{
  "n_layer": 10,
  "d_model": 256,
  "n_head": 4,
  "n_kv_head": 4,
  "head_dim": 64,
  "d_mlp": 768,
  "vocab_size": 8192,
  "activation": "silu",
  "norm": "layernorm",
  "norm_place": "pre",
  "norm_eps": 1e-05,
  "positions": "learned",
  "qk_norm": true,
  "attn_scale": 0.125,
  "bias": "all",
  "tie_embeddings": true,
  "parallel_block": false,
  "init": "uniform",
  "init_std_qkv": 0.0491,
  "init_std_o": 0.0,
  "init_std_up": 0.0491,
  "init_std_down": 0.0,
  "optimizer": "muon_variant",
  "lr": 0.00366,
  "lr_mult_o": 4.0,
  "lr_mult_down": 1.5,
  "beta1": 0.95,
  "lr_head": 0.0059,
  "warmup_steps": 0,
  "schedule": "cos",
  "final_lr_fraction": 0.03,
  "batch_tokens": [32768, 65536, 98304],
  "seq_len": 1024,
  "doc_mask": true,
  "train_tokens": 243500000,
  "steps": 4196,
  "dataset": "wikipedia_en"
}
Each number is 500 + 50 x the weight over its row's rms, rounded and kept within 0 to 999. Layers, rows and columns count from 0. Numbers have three digits each. The size before them is the row's rms in percent of the matrix's.

# layer 6 MLP down (transposed), 768x256, rms 0.308, rows 231-436, columns 64-95
090:527500530548564464486459519429583485541491561470500467562479507489562541427560469471487522472499
095:459487538522471571540447535500378573544481543585538528446453516487511522502452577503546484542453
100:512535473590454446486536486506490491513438519449450446446495516529421467480503493533581465492539
109:554544505512428409505426528560586487492478505425547351512463560597493485462466562577438477495486
085:467589432350525466469518470462517451574540471557563478511484544527539515562494532492540428516486
086:556494526412468522439536551494460443557486504486528493502421475415532461487503424458511414440514
096:486449551510505453472559563590500453518368404518462497580490522434516485479525493444534552524591
086:576574402523475527466453478496489472495498491470513516423342532426464539421509410540504540489457
092:507555480495582454544427550398598500444452428523583444542528465377493419422453444531537487503414
100:473512524471578487444411453487488521500525477417526525448472596524599492534436537511465467534521
092:416395554409424514559489579540583424509558552528526455466475522501511517463538458551502468482439
100:563381564560439464462527469452468628462534415609516499501449458552509562559549526509422539513510
090:435503520486437548531527501538497432515581366633535494547482561465555480453517556563464573535498
105:516462434547482480547498653498489485450533467546520509451549537460459495553413502502410456413562
115:425510544459433512470494660520480469452584538486473457429444468483492540526585549468461441462436
097:504473556534521460545490515471554404490510497494489438524438515468497532569517499536534516518590
088:472477434506506494484500566466484452508506459578480504431524528488514442395617392485490518393417
106:424470510505476437513536496496442460465460531499504469461438481569579568437448574480576497478498
092:465515464493548511536598436424560526499473494386469529464493428406495536494534481540531475465397
107:452503598442595381531431448430498386572519463423491451391482501502384492513473494450554521577508
117:504481525477415507495485507580523542539511529455549491530459578545527524473497381492632566486529
091:523539564544498577475440644463584490544484490519483524507457593469457514411503473454533473443393
110:507449500382516457515554499511496580514504470479325492488430525536537438481443532514507484492538
107:544560523511491537463546507495542461478541514470542395562454445498487513531569602484513431574481
102:418454531508499525518487553456427462435482533486534502425465496496539532402589421433479578460569
093:511411498465475537478545409487450452613492560544562559541420494449478485497499497543490515573453
094:461464432439492502438573494515492463537531448501502503473465407454441539488546512441595483485483
119:454486448526572523447477482494540462450571476543406538470513487625471417443617572538478560552486
120:504498496548534411436547536461527431462451529589488511585461468564494551571590490589364409382520
101:638561513458497441453426464436463528458490504430450539506548531390485574407521422498498517450494
095:598490501540530486441496508490470525493481453504427451510478496519502553578520498551382569465531
095:525542468514507401457458530548527427578491498510559449523476519517587505379500501500504496499504
095:527517440548572517564534447435461517479459559445535491461498435466472466488541561513440501543473
093:498415575485331528489476435407540473437537473556489532502386550481485520596449387488568488479417
097:488558517508494509495491471538458460438530479505517543556514476425548644561388517533566469527468
096:554449472564623488436499537574547427532495584607536484574487412510500403453582517442548509522481
092:471509522562533592533524504450444437486526566507621464525425474546505518523569487541489484633523
097:448450572483590534561521531550438486558453474490501480550536536542498484564526422519470466482469
103:513517578472562566591493638502439516482471476481501439554473458547588608487417533623489490516437
108:577492469452543533520540513522465505507557509405558540395474448592484494484547565472497512518482
090:470501447460504442481544506571479531517431453390471545458519532467465512541508525620571523550565
105:556511511481584578588469504451538420504449559450526594477464522512428484498472615479586520548436
104:457441457528492473551459586536480532556375484541568537523520450484502422522519512505599490536487
092:462514491545542558529464518497517484454486467453469425539496489508581534462606544482488561426518
073:473424527491520478419572510546572526505484463605499567513552465505512435499527526576469484544429
097:477496439483513525491545518461579543451490473416480500432571535561443444467456558535459491456484
091:527505482478477591490451570450469482465565538477527462561457470441497546485483547542430529534395
107:496532503492500461441526486564480441534436611482478544391532510565470474457475500433473543544448
090:421530520535503460406505519431455477498504537603476482481461515420408587653564530388404455530454
121:513412428516530523501467579474492497503481486448583510457459525480572410484576445458461510492485
095:519472572538536382457500502477511455496543528460574490495582502615547466495463384528418369593538
103:462569543484489494526531473451470518573454552432523586430481441467506548515423446558461475553493
104:471445434576530483547474462486558527472518428475425442507582545515577506515449468541422505490527
103:479491405495642437445539579532473442555404497485505398483480468452473455446439435550516530509545
097:513515471502473549541488506518482416478539481476476427551456523641490472553423458427506446552496
109:579457539442405492456404573478459513570519408484569523517520528474435456567527447482530473523513
088:583610442588513391482548499468375452424493545450436483541466613453457483435545489480585655513548
088:540511498478463485377452390423531501513525565420531514479538418544461482495452498518570557472463
103:499425356542427465505496509527449533454413480474542559482451557512518501559499512430481497472525
106:537500435500475503470469500524545542466445505483471534584537463480501525511456505576484535541473
103:528455497497517424556563558490489495453495410458523508454389560596548512470540507505548534453565
080:548500475533581577472508522544467525484452450469571591556561592455452396474515593530460561516435
107:488518468522465538422586479399519539419495501514561428486547487454566492405576466588379549495472
116:488541506573523480484512528524520378439592457549572416528532544487557509463581555449450485467440
107:525586524432478383512456494532516444529527499521474465567614501512527404494532425458475491493514
097:559452527472520430512536475510538514516523460451507576516527476607507520510433491481644498502402
093:590492524510623451491462539401434507505574469379432484483469546549377542427534568466460539440422
104:462572586509535465526427488549492604583568491386545427426527523499473590474517488489484504515434
101:501462500533534499500448425499508537442562542557470407491548542568569565597545471554468459459537
101:532586516458498490449461472560607480551484459538471519536534515441473445436405476506506456521420
092:535487578427488383473552499406438480605564528537537458569456538498489545530548541513490524519393
099:551580578456572450478472540435451509551435383506551584500531474476492447491537473401516533479538
098:514498500527535510485495449445425453549615426461474512376519510530620487502545514476476516534487
090:464538458515560565475512511526536518528452505484535380387519614488491572416436492494502465496488
103:513583469445432478358493561495440528441497506458448442423529450613492503564466524467510528461468
092:448542500518427441508557478509566440477494564608508476494560497519452450492480498403453535515558
101:557479580454490445504579490533534492477528564511462518562513515528501468412446510503469468482425
108:456417553549513549451553488444490444425493421547527531413519463546442463476502485481416456498458
092:516428505492419510444463536547435425372470509542544584517415574477505566525507429452472477544500
105:500426440525517549497471476513465539540460491477491597469504468503500587509470535478408501448503
090:573476458563482446486435617515520557531609478455381586530523552383415596524492442457516553427511
094:506434572406398536516588514468529503515480431419461486474550545467533498435419471513500424484497
105:478438402513561472500513531535471624441528445468483443401527498514497471618546435584535498559464
093:542436468540508460545442403501466474459518448571487383486440530583483497481384539458554520459520
093:454497589549497527551469568535490502488521407471610512379491444524470519440483490494494532560478
096:455480509461506510512431517560478532429481586525580469466507516618435508485421481530507558478471
086:451544472480417504523538596575537534459492501466409431490504587527498552522455570544494440405476
112:475505527504411538507533579478476483475400496505538417454530633495476457532432567517437506546446
080:497470463457417515505474542649557515416468495578505494656513542556475488463454443543489460517526
097:543462483527528461488482511558510586485489472537435486555475551445464586334547512491426548454497
104:479444424488455602552492499474492446502554550468456461560481585471490462464548545525553434558508
105:558432520506477605481541517506485440463460452543417581495398574432469342450487527483479507528508
097:596461584481656476590456484496506527513524506543509390502530481424564547515563448450532449490586
107:422454493560555430418504463475431519554548547559464449522533462401509519484468472535545562446569
104:396404491463436432478363543485561525415387596463533430453528485396508501622490536557478448447497
112:508451542453459582500477491564517519540440459459473419513458438567432558509454541543490507617455
107:480472503462534435489456516483457493601466554552491493437448490422426438591448482500503566568494
092:482448581537450451566444478457613522431401325456398529517542416453481498550519507445558499492481
117:481475533442474493547479506503478498516564493502470508515550516607564496494383535474494495512536
097:535465551472539497549546447455543433545458506510467402500516405457558547514500459478541571502469
100:499547568476452505507475557487481478538531487461574455625479516431448446609497501484581470394524
093:535475524501502493505516510560566525462559490514453459455499530415528510532571496480563472470468
092:496523484476466428464426529482410505424512473559482531557505465440483403462504497558522544494455
112:439482465539524531472479495495482566495499706482559447429525472445566535515594468502465542450555
090:473505529494560433495620483542466496501605482508421366404437482500516482493481537505511555566473
101:549458514508641529494518507478505415529488450408534509478517386526571509445516540469528632530498
089:496515493478468539488435551512591442524501537454512516557469520459530497591533503564530455497465
094:469511603460441468606501455370562505549471479483592560478550535447486482433548486529495523487571
093:549471578476496519495512549484450477493391509519467604515409561473509535484458533454537466466534
105:459481477509504498498492381507444494455441486516464562673527455524551519507505494541531490527538
097:533583473500521538484527573556473535496505499566439449401529407511396473500373507447418456524487
106:471505520508521505465506475444495551546487566456517556487596538412554562538547495487580492474452
091:524559531504556496484516483478503400520525402503469568564440469456510444497495645441510566474483
125:478504544435525508519497575467501519473447517493477594573470528528564492586533609504520429587444
112:482498534492524524572479580452502490534526484428507437447517555587450510395517449523535561485395
096:483434539507499478554510499485465505475492516417503521575465513510473464529479513480502508415596
106:495468498497545539501464636542512435482486429550499535499459464522466479545516484479549416455471
099:486542512429489409485570455496500561489473553501530490583490499486523537603525485475470535488508
126:408567495476542496498445565559521472556471577461562474488484578458550503477531494547529420497477
094:455483516479492582365539488566513514520493552551409570477516447434441506495485533494508445400465
105:479497445563574435561582474476450520485571496546600503629414501497479582467591476545520507409424
089:489514532546537521491532439497536560471526492415507421629491483544508450439516522543569498489486
120:600488561458447514478457511416430498514396583562495503514472526521487471479545575530564484543381
093:476437430514495550457565480560475464513467616563530499490472522544568517477533459523487417420528
088:397481476593541477505458493405639511465513541442413435404542490510591492532590488424483485372579
111:503530537524537535545463535465488548479559436448426573528378510482432480551455509489436471417515
107:509548497534493524479439488501492499448469515526522422429427513452534499469473515538486562486489
113:480442441525533468529486612565408530431503445443497572494515589512571563508411462543520532487487
085:557512468452379511483565522482406491599511465516453451428440514434521471520529518444432517492510
085:430389464484517494462595458544480480431478529466496514473589540570629539455486436477573510496530
090:519500364581606552428448427494498460553444503492535520450477629471505601474478530588484575519456
097:516506466508501468548512547529537498531467409455391460450517526490509506513491474510613476481453
115:536576506416463630381428541536553486472547512573636448475481458526540487437602541516433470617484
098:364484505466514583554387485470406490450542491553546504454559529523571511517596456498406449507467
094:474443498452540492521479520539435489489436476516531402515494535499523423506453533620441572578507
099:549447492487522552418440578490506525403544533513433523599468526522585432497472491496532540458489
088:498518578513534472488381530496464506437509344509543385491438517530446464568523604470480560537500
089:532532382481546469391487463462498528473505575530579551550429574502499423379540553525565449528500
115:400555533398516436436471523564482528498487500399517509634541503422516477515557570489428566503523
117:512476570529599573607446500464489490501517525471391410411455425535516546469542555497470554559547
102:515498506540565583501534483433487461394524549514529530484470479493542516472563566563482550498517
088:498540550479533578473490562463593431525545490506508438559511471429415531489491504554433479594537
092:435545475584528499457427448490473441535460565472496419504490511426451506548571567463560539495467
119:475477473499451484523475590525534536559537449522587532454540536476432454448444506428511503507480
092:428545562460438402416592450460534508462462604518565578577468495454466473502571500506509469615418
108:465489521542546485436561574391528420386548486510502498523535570587464465421511524484587571588434
115:466499509578562524529423439492563483440474340497572416511522548537567622468593476487521579516418
095:437410514422469492519460377512499556541542506444536487468467503499509497577508421458527478489480
101:504513504516484665488400491488562492528534454545501437498532422477515487525586491497503451487515
087:396442539565543511424542623580480489509459440591482536527411590575534534543500448516513579523465
098:450589519527443461513451510498421520519530508398539512434452512589540536511445619450424528548488
106:568567499418524497430426445501523523502574596501504504505522562493524532472482610499532461545504
112:474544526565553467502544543508454625533587535525524564532483472424467454331435549413574576538534
093:534465467514474523537521440527600470548488429485471513435485631458515512493607440495444497534473
111:549567531605600475502505437492461448483496546454420537475517527452496497458489482462505527470508
101:507498476547472552536377475565407499479536482445425506475553503538506532442531541512438439369473
088:435541602411490501513494501651476505476476579583525489574455501351498465520478465506518467527494
104:501499548482416439532457496542504355484522489460533449425490516528613518494384438488462495454501
109:435500508541435493630497516525486450539423449553461537481557537474447510519348451485535391444498
103:504508553514532513487510527535486496515529427453518492493427448522559462515430575447478554534482
091:486456581555488568520514498579557522563494486525455470543535435484469479543537430483519531526433
104:440475568451483454589532541535512520540490595552499486426542599490567584467532546414521463594482
111:472521436473548491472479532564583520503378490522492499539566561505403481533524451547507500511481
089:466480501551490507460513468631520538537588522530609494496538473528389549516579569460478388404483
106:560470422410522545531406575591486500466610515468505520406461448468386456555467442524477570417539
095:425512637490534526492589449573521448464474529511432449479398438519474565480317456446557448480483
087:479580466473566486456460515471549533509517426486643454513457574535547515476512488477555494510455
099:432427504492463611570562467443450482599426432517417555470434482448528517467508564443457572466529
101:456482512482458482604497465511552531552628588511679480507541526552610414587503549582526561488386
096:511435447516474632540430536499492498470597519506472490502518533500450606458505421508450504534477
096:447465522576473524490435394540587473477564569476532483595403436494554357494543509533523498552545
113:528536513464494485425536536384408493526507437465489512509498609512488495568418453510516522500488
091:548510486505424533552448496506483548505549492513420489466519476523593484432464358597519454467539
100:521460571474473489523443527536554478510540547454454455554457569497414559507526470604523479544463
104:530485463461417641524579553483512475629568417403495372429480518550417562511491563557524475540570
097:476472453489621554519640410500487528522526425526465522503518574464452555515524472521497555562532
094:480495491441481485495574551502387474428564544527441460528562608490538518407413528518481528515513
094:435497428536454498435561459417460487485434575503497492399496480527557464491453435477502428524407
091:594475533461568582534510482471493449519530506512460541428484467487523500517381510506511561470432
114:476512440500542575460540448471471530487511568591528578465496373498587576592418506512484477513476
093:504563519521492550547451491461398493443451496573431458495507571528488503494468627467481501576496
092:502503338497478517497503471605443561515549561507496545460446469551421526460442522440468537571458
096:449462461527523472476504557541577519510512549571485519508417535488434512507490515486507485470530
092:577553422530517473553422516540482550450564543465533414510402530515461453574470573542526462540558
096:538441491482556430550408461453598460519525454420530490440386504531452565524625482493514504483545
085:501564569397485482509410508450504587466546559501589531521436472492532484602524395517489501546481
088:475494484525413523517515482494450462445531576478529504504505522537456532427467528532512539543488
103:535518497478495474416526567562492512535471509468478603508500507440452566362432459584533439468489
112:508504552537594502557445522469532408517465571521588486460539460492522491524498512493371476566556
104:539519475551536477478432489500513590567534575535545506493438560552507563528526456500583460561514
104:481548517479507483419519514537497363453493524441554522456508520488559355485512468432457529463467
097:530418511501481517544436572527516560442566466503515502477564430401569547454596613507447540452474
096:486505611436465474507505535407453514447370487565473527584469534480515579465414492565403479563457
096:408530532501579443549428564507462534539517558508474502575560438418516494502516532541581447484469
095:453532494523531559556414403567559470516500485479522490521484582387463527451566456497495513534523
109:592455529469486495515565515479459537587494373545527491491532422508479522483362527450425565473592
089:540462513479470525536446445519541542455448492469579620533497530531555366465509525550506525457467
103:512537548457540503496604495505502523500506498492438409513494503466552508528437515391566434584551
105:495462477609524528409469501393538467478543511498591534498497418424527466523534464558486515482492
092:561510408541475449470534484454547517550391346533461455458565470541471492490508484525534556508506
088:509588465442503476493557521471424471513526490503467460493450484453568569454513458531513598494487
093:455462417462514584449551560578482543521507508508518543488495531462571493450511486573565494589520
102:584527525516510423458539506427436474523480522484505436604494465507482561524556481458486488570418
095:538501539478609446499602568449425505580390490571457523474496530458402520487500432537448581611550
111:511510508568490484526494530442530534501543510417507514502474525505529494457512547526554488432438
111:500482500451532513500490462449527529509562481495434462530482422527448477467525478531528508356457
# layer 6 MLP up, 768x256, rms 0.193, rows 232-436, columns 64-95
100:438503536534519482567474463466518581556535553466464466472500506479544531588537469494495504500506
101:479426484500487606590501541500410500543556495476469560501510448439534500520459440526581510455517
100:507565524443465473568543442452455517451615520596548480596471560479519467409519522602464506470484
087:449473497323558501420518539440486491587545523487496486570508427404553461423505597514438486377487
101:612504476559470532511515530427492516541465408524458419542569576539542461525510548483506533573532
093:435520552435480499454498521375482516499517526528507536552555537537472534393525457469459597581521
091:499496583375437454527493493431516550475523501431528448535457462451601438464551521494506386494521
097:552466469501598442454519517515411472422452537560521550502516527477426440484492434406447440586543
097:532433494534437500435441514497591427477537531489517535421548497584558505425512552540512489522490
097:451557490522526524493486569541458547519478418491583517472552464497454368528491487488573598561464
099:448470480465482439473490471566445500437513428480533559512486496502452524482504510469437510539454
090:476388474505497521489531455505475471484551520558532523442466605505567451504513572448437400471490
100:532494509471511479586531428501481459491447494499468569426502376603549579440539523476553459604513
110:512414473531546505435494491470508554528503565575418557485504516495449367505514538481450537687531
100:467523514418492593459482525448488512518518537505539525410518489477503493466643500447465547589485
093:401605433517515396546506545525496455506434510447496468585427529447541496536490457417505530532508
100:511499473468508467532523473456445523622543504536510545517504543485438510571432532385503553398564
097:495500442511495485500470479481468499446520473566534504453444543532506549473553394463371481424488
109:517562499499526574502535581470444544495410449509496532422491425502530516423520425515545515565436
110:445534440519473478558532459439488463462554568569468500516502381465510459518575492450527570556474
096:463544544583479477522477472501431420572518486515516414496519435429522542534500406561546529569463
102:586456488474549567527474656472471498490533491526400579552503529575467526580527476537533467453483
100:541524473484585524465561536491485517507522474464508531564533436471501559451480464565482430476477
105:413460517532524470416431510413499492477514430497401551586515551572469462425548496432451461537441
094:543514460536355419548460513514513422471535556498536493495490505509472475447490443477522547449538
101:538563555469530487479471502525554512589571557470448523627506539482563520420497525368433331510406
122:499510460522479477475524557401528569543488545532518480559677523482611512475534502497375520457519
112:572493446496541500545542503458533517570569536551422532494589522525451476489532520478550496488471
104:409469520444464476527510496598487502575578540508504594569418461453508473505567471504519476483609
101:385516513563485550450460507510441530497433565473430444501485539443518504520499470456485498476467
096:419529530409492559494546469611500573474504507501503583467504549436393525512515480533560475485506
096:493516485569555595554432484550455495559509513559501516512481482590564465420523513429423428492541
099:510505510505563421501516467552578450434513380474522460479420515493570503521495474536510432519536
100:427502501404470495452504479463513603497513511523541562458553517585475528403495546458456505520541
097:523484527617506494548443538516456421512515441482512570394562540513422500425522560491523448549483
099:530426459496497525554419513499507514498444466525503475529560564538352562494501423509477581499478
091:532517394428471524371436564469474488496445462476501580554519642515492551481499541561522487478485
094:556461560534574516524432521449497378455519508467514475505516483583546553502539457481491425442442
105:512455512513599567473524461461604500625460545530671534501500403582476633538467435505480475481529
095:482480414514551551470553468451421505511553593536533517511481540464500567503539441409557547523514
103:494462488536462479421487505528522449468571576503617536525585559498399510446476439531538437515532
100:433522568505542540478437585535531549618444505382481524502505457514458474541419416455551435452490
093:385467481440446425476517522541535536553427433470537433476438435431522536449463481511545421545525
086:525491507543540461513513510463489479434528484440525506503627498500501409432474539496474540490593
096:498505526495436537497433528540534454490502509496494471494514554450498523517616540459532545436507
095:432473455484553458566514505517533470616527538509550436474608491564555474495509558527543448459460
104:546487464522464533459527540433494501469462604549411503400521456552561548398493611550517501540442
097:521457406524502590467537581489562489490505490586552500558476611543538448629487485530503524522618
108:463518529452628530454539455427510524544536469389419481484477509351459458484556543380503504436451
097:564464573394546508445467401472589457533535515453498412494512494457521536534568456533459541444525
104:535492496568478525519475483545467437550456507578480490592523538456504545513436499603509501581465
101:542529505508462457505542466486551523408472469546530537556507578511516445435502480509513507460440
102:522523397508548547539443485473451467545587485447484535531502541484466527498465534508428486479496
093:485414551425464551487471566529460513460488514457606496580443383499485457489520469414518481532471
108:384465531408442512432512522501522473492503487554538580477549514510472526580448498616528480486507
092:520443446481526577594539511561511477541523541489549453481485516498511508351470513495497415461514
096:553437552587485528514482496495486548498435493516467474483509530413451448507474542492512557559481
104:438512449434496484453563375501459444505439519443511497439457533500471598594486499487577523451488
105:579565641515480541548626527447549503499499584452496488536479491517420466449576520510527483535510
098:570426535510473492461500445447540456524486555525513438561635549459492438464488444508554499452461
088:556601462568362501484456447525539497515473480544505475495518465495573535541581544525463457532612
098:525542519505492449420532435539484463506529470503602536535494481558524464508476513534465672528446
104:602538384588510467463440500474479457492421415533612472484517484510436546480490557463436439544422
101:504462540500564458540589502603575426485507451540529462596587402523499569467483480578525526552466
095:503514437562541480576535468539502441534516515447526509574345429562571614519491526511530531550466
091:456529502564558545550527504518526461488567523517487574469575483497491561388486505436519496539467
102:500497494591484416425490658437471466383498585525454427529442561523548419518487471530485485502495
101:573428471467421539566427517612573457535456471485553542464500474530512525442552589592578442431380
103:571437505514447571429512549438448481389504533540530486464445477539472494574520557375393350532553
095:394532518491521473486520489551556521530433538466508597479481429432425485472515499545387472499392
105:558548492431453506499458494588477401481662519518464482504553454534458470487496538451546475542524
098:550479534519561472481550430466473589499538558445462517491493535460477442458500490445575525464561
093:496479578549464510557459457439560419485502472531465494537487398485502534568496516451517436492515
101:496348499465484539496468447536497473488504539569536519471535443478568543553516446497496445507495
095:402557480478558494593477517434535447527475476418508474392544513423423533479457493547558468480444
099:461531388562498558516536603528648486508448527535551448487502517505546527541520530441532468338490
106:468546531491530529578488438537595551521513402609546460481495556464520513485474409517507470379473
096:505500556506538523517459552499525438525551590544440553427509485531486455400491580512481536531502
100:493509440515421527614588493485459450501418495497444547425571513488446472472551497541438475485570
094:508419533500443461535545533547439473527378444494525449497477469544600461538488501509501541498538
105:526496452437497537465470556462538504399549500449553500478547452522457439517626506529521467515490
101:490475536468453512571512489403551488462581521602528487469492443520539432613601436504436448568509
090:539501471499534500586568524500541505546547503428472522590543524455421605472424541442569485460515
096:570441423523462492577510570515424529537443461497444518469487488432475560521491521524588586510562
096:598462476414520500461511542448438518553504547497584491653469465520487520578525466483563469447444
092:546501447465458522389551391532462526518521504536462432501471454498564520518420511551518459433521
106:551473569451440517509549557500515451513498470521502456486490595465538462467517590516462518493427
087:535466452473471502511605543549441529485542483445536465564516540534595571429467541494530487499538
095:544509505511438461487513429405630553469478489538492507454543541430503456437492438523510496468552
106:450421492527497381487549462506574546478493500518548545539514459532520551489481434425458504512464
104:521526528552513518434520568495436451533538526482504546561587482412437519486449518495519508457571
098:603510554572592521476445578522524481597486584466519482493456484430467448436559486391424510498569
098:494465535380584446462481478495507463649460576469526515486513537555454564468516397475522479461480
101:600495450461482526498450470435501545504594455441566457560415526534522419518453464544533537545415
103:583448587521477476420516549545542460519467536522542458530561442529474594477472553418398564628549
105:468521493492504441494549501466462467442425567508523511527514506529476404447550551448602425419458
093:550523487578504402501487472490550435456546523513523357498475594438499500488569469509566421614544
105:508466516415415494608534488525407492484430440489419562463467483506460480591446556589499532430515
103:568583590507417558440478464455510507519458568481545566450467542448501540488394518482602489364496
102:453504585517497574460444536493441577514398546531528536507520499451511502519499504471495480469493
097:523474473478503573584520483537512487497447493589478572564500386470517617383577578499536460416499
099:575496501484594569453476524475507437511497470475514509455555520457527511515522544473488458508482
103:408457479520426402476584426464534519431578539552489483527515523493459497480513506470518487491442
090:450532546554527459465398478509541520597357559462485579416624546512503484470496520519503572533444
107:480383577482506509434491468542436473448549465559540457569452516428530512365609485495501500499492
093:528480368515445597444510515520425421499499493445491427500476559445435416554473445607547451537441
100:556447517616477453497507491490478567523452447479453452558531587484472504518580540559569470466420
101:529471529438455541560535479508396513525542456557475524454460452509419579442491501563591558476534
101:508441553521593541433422507502520461549470498475512479513495398515546550491474397542437532606410
103:493575510531483522435474460470484457525511419547499554493480469568482541495589541466553537588495
105:474457464412475495558568466442602513502508504481478430455477593470487500464617436512482515513408
097:440564420461526563409502530458458592494560519484486466528554513452499575522470475503569437440572
116:477451557424465572523562475470513472476505534513515550559481491570471504547547563446553500499442
102:562429536467435482429572432429452555519452522447579432601501524496529590461588513450487451527424
092:537482406514485560505543511559528492462534503548402493480471578551432464435511565463520486461407
101:411488519531522401497511543481405433543564486571550531576510576417463428503484450450552518480580
100:533462558556517431567489478449496490441506506592603488546461437442580509578533473533555605522603
123:488659408477454491531545521512526530454514507477501566490565479500521466482443549510499430468478
101:421594543502522419560469495417490455462532540535402491490490567594476530474523498531495514548450
106:473484522504547480537548540488616494472539555517486467517532442454396586477449542536482472451480
093:484470509444643525484495551469505586511554451549420524438580515543438533494485474615465562476469
111:589548523507433458430497532456448463603446504566478457439457460491475565397509528536466511433462
098:516485549484554411563504499487509500560483559484440604599515384487547560474518472468468483479523
091:448511533431414456441448495542505473531472613500481485424505459478388514491496486467510469599490
105:598535380521499538473491508560501415507567531585517538495560530469494570496529431542520511457455
109:619431499454450524469458447532544509433558469531542459587478442390459508546529501436576500487494
110:501513442483527576567625522428477460569514579527581495540520459467405501505512455520449482501469
095:571540473430545598526496551561498471420494437544506457514524490527480463525494521505493532445471
085:548512496459576573451539593521484432483562439442446472492495520485529502457459457501478555506499
100:488557486540575510539481514433489517487543501518498507496480508529523533544616467503505486482481
096:541487509568480503484552503546490603512499539514613473490506421536570451465491430448441655439499
107:505563469533536507490504572578528476394470448454609478459548522498527435547562450396476459515519
096:465473471570485499589448499482525472519398448550520467396485518534478588484488466463609475553500
094:429451521509482584563486438469545514465539539479448561566359567439478509512525496466548540540483
100:432474528496494516526491558536442522554436469512431485513562484514522397456560479487569486514445
091:423430446489493541523492565520524435537403548503459558522530410614522544467575533531567567525518
096:531457472442530516444559466557521545501511591509509493542546561510489502502459487479491566424478
107:487434511482435512471508468435445482614545508403598538517481477488456499519445504447444510507349
104:580548502483487539503579530443564496459543604529565524497518493466485505579559495455406528508488
103:424468537457366531458499471529582537557458523606508548469551542472521523489506400490558511486509
092:537627472380483517524540457502396521540536458534564495488548498523500504441401525485455464533388
096:509485573453521472563493530451584545470456532577515427555555503508506509450509539559457480601396
115:414401543471495528391448508481442526441508520485555624510499448463522514472522529530562524474574
098:532514516520424463544474490406453466568466492562470523510556480645458459545511440511600561548487
108:493513490519509461433450535482477487453593571478483453510518577512485474482526375529519631551524
108:486439454576461466514511483529492574538558506505467532419649476478498464528448401533490443401460
096:525550509458579529525416442555461475469588562563528426550423483500513450484483537441510484450509
106:506583463476498584401448439482527477518587498498512489478528447476434547542517513508487496516428
094:441548491506502542509596571488441387417549515540571510476500560514494466608606486510468545469496
094:527525577472619531513479495491477482569506507504548583479517491467495530516524540395480499506517
111:597494464541458592595488437416494508491517626580439542500512409520570502538624526441529500457502
106:546513480458480445491580495554544505472530634544477477591538472582443546523461443556429528546473
093:548505474449432461512474560546466424543545481511506508528538573492489527673411490472500491538544
105:563392509500532459561548437450569544487459576583542425412522455478520375499452532541540542487484
103:348420562494459496419505444453507456564494545415519544537581562513412473467506485487496506521473
094:563566501542547505511539495451528547521557462469514513497480434517522545432567484517407499464567
108:597553586515523479530515510448430490532518548528423528594535451359513589507518457526572492444477
106:526501502639462496492490477477470497504503391450505398544448495492542474473459430618486404505432
100:441424562476399522480503530511493524493519504568473510475525539445546456512493532464516425580505
093:620407486518442480426529564527565566466453514541491468468515557468540570603556388615513542479515
104:443538434510471499527506554509450574474441497466576370574535464457482468525552442522655548457540
107:529510453533550499493472513479533414558501525567506416522511457445551502527580513460559493488548
093:498530566452481553503450528592537507476516479479439544494445635392438561421564544580516521597562
106:546476373473457580505469520522504463499488575496515584545524442553485491457556504514513577508445
096:409585451613583509487504557411567479519506379498538492517571523570529455510484457561477488517577
098:501426479489497548514492603530441489452508461558348475446553537525373510452524496498525406486517
099:488485556505515530453550621534538456511533470597417581577561525619484491403450550512540516568496
104:486565487601487535476528483550502504421550486558544485535529532374534407512515525514491477471624
107:505461459508565529525548457596467574529507597536473574507572457496503410404532461505479467550445
096:651533480462409437481524429464517464484554436511495477517452494499487473541471539582595453525523
112:520372475448471496529518532490521468489699523504540476507479547439471503444520480489588512519441
093:498518453611491500444520444413498557501506473498571522521526597489508576514513442489485468496481
103:422417428502525525531526500557606538537415506491511494567508462403562511343563486456471448451421
098:491468511427467417554584581466523474522566534436582519491518449585570441445584535505446524436507
094:449483487483443531483516453520519617518478485473597581545503471473469519392537503471437389492559
094:476493453517500481483527484444442543549609486460563510458520476420546532563510501535447469493498
095:518511490353479458501490483552454574508493447552478540562506415556469554584555491552587490479478
091:497564499519465503516476499568459490480492562433503536615446477513459549526483524558487499577361
102:503537437511498469501653405506346493578548464490564488583573524377489484469456495526596402483532
098:487486387465618463553559519452588394425522575526445569478436566497514461519491560462511541479497
090:452514373475513483472540469550478499507518429569501496532449499520445496583533539499476572514485
095:453474515456549460523480487500461471528530515577579388468523411509421508503562433569490432582478
096:542490396484458510493586404474530607595476552504441526518457510497514487521494505415518498432514
095:526523464472454531539453527487492531502485568506575479552498376477516515529530399572482531456569
093:509567497529482479537475545508532567472557450495495412457462562443515546451469503598444490543577
094:550502511481528490594460485451518507555530543453457548487466419529497446494498445543509430583472
106:482518516474486468474458581493470441470562465565462568479513444485511503532536533466493400546506
107:493535428517526577478526514552506514526591563583578583482489470455498565428536473468499513517509
105:467463491460486474460574496512535453522536541455523463530582608495465486523521492465537422506517
096:475433587518593544523597599525437516499541466457546483508543546492460500462487550499454553453532
096:465506440437497501497500541549515625471515578503466507474454543456543472604452535507586394445522
098:410512509462597498508528453460493471529506474525543494470550530523519569393475488530528617585480
104:534485607492462454492491528520557526465546534577561515484516470551477449473563425496514532602471
096:435513437491511521510435487480669425515527499427538447535474483575508460430543488494509570481602
103:585557554501466384467518528475465477476444487532473494595471475602495574486409503544552526550495
096:539493532576596558584488461474468571444527462509429446536566429572540520473512440567509472497491
105:521434458511482450522521498525481417441497472478522477576548455492442557412539504440394484532455
101:480517450556578459428585593493507363526558532487599539552486519532562525565512530435438532505584
096:463561433403576535408537591466441529507567522364484534616476486501482524429469443536438432461517
097:505603534513478510507518533446579580469506435481438543547531446489559459563479473524605571476445
096:454502489438570552485562505457506398556489433496480565494529452547592610520549521456491432540434
104:523456556435356457552513572438569573481457366532552611432393506488484504419462563483451490518453
098:556576559612488493561539495442482463402523375469547487542541526548573505541563438526465478433466
104:450481506492534524528432534598448479526595490445577571480423569562511536511548516599489497455533
111:616499540445599513518498595500574440649549492539520486508515548586489477508457523515532467474423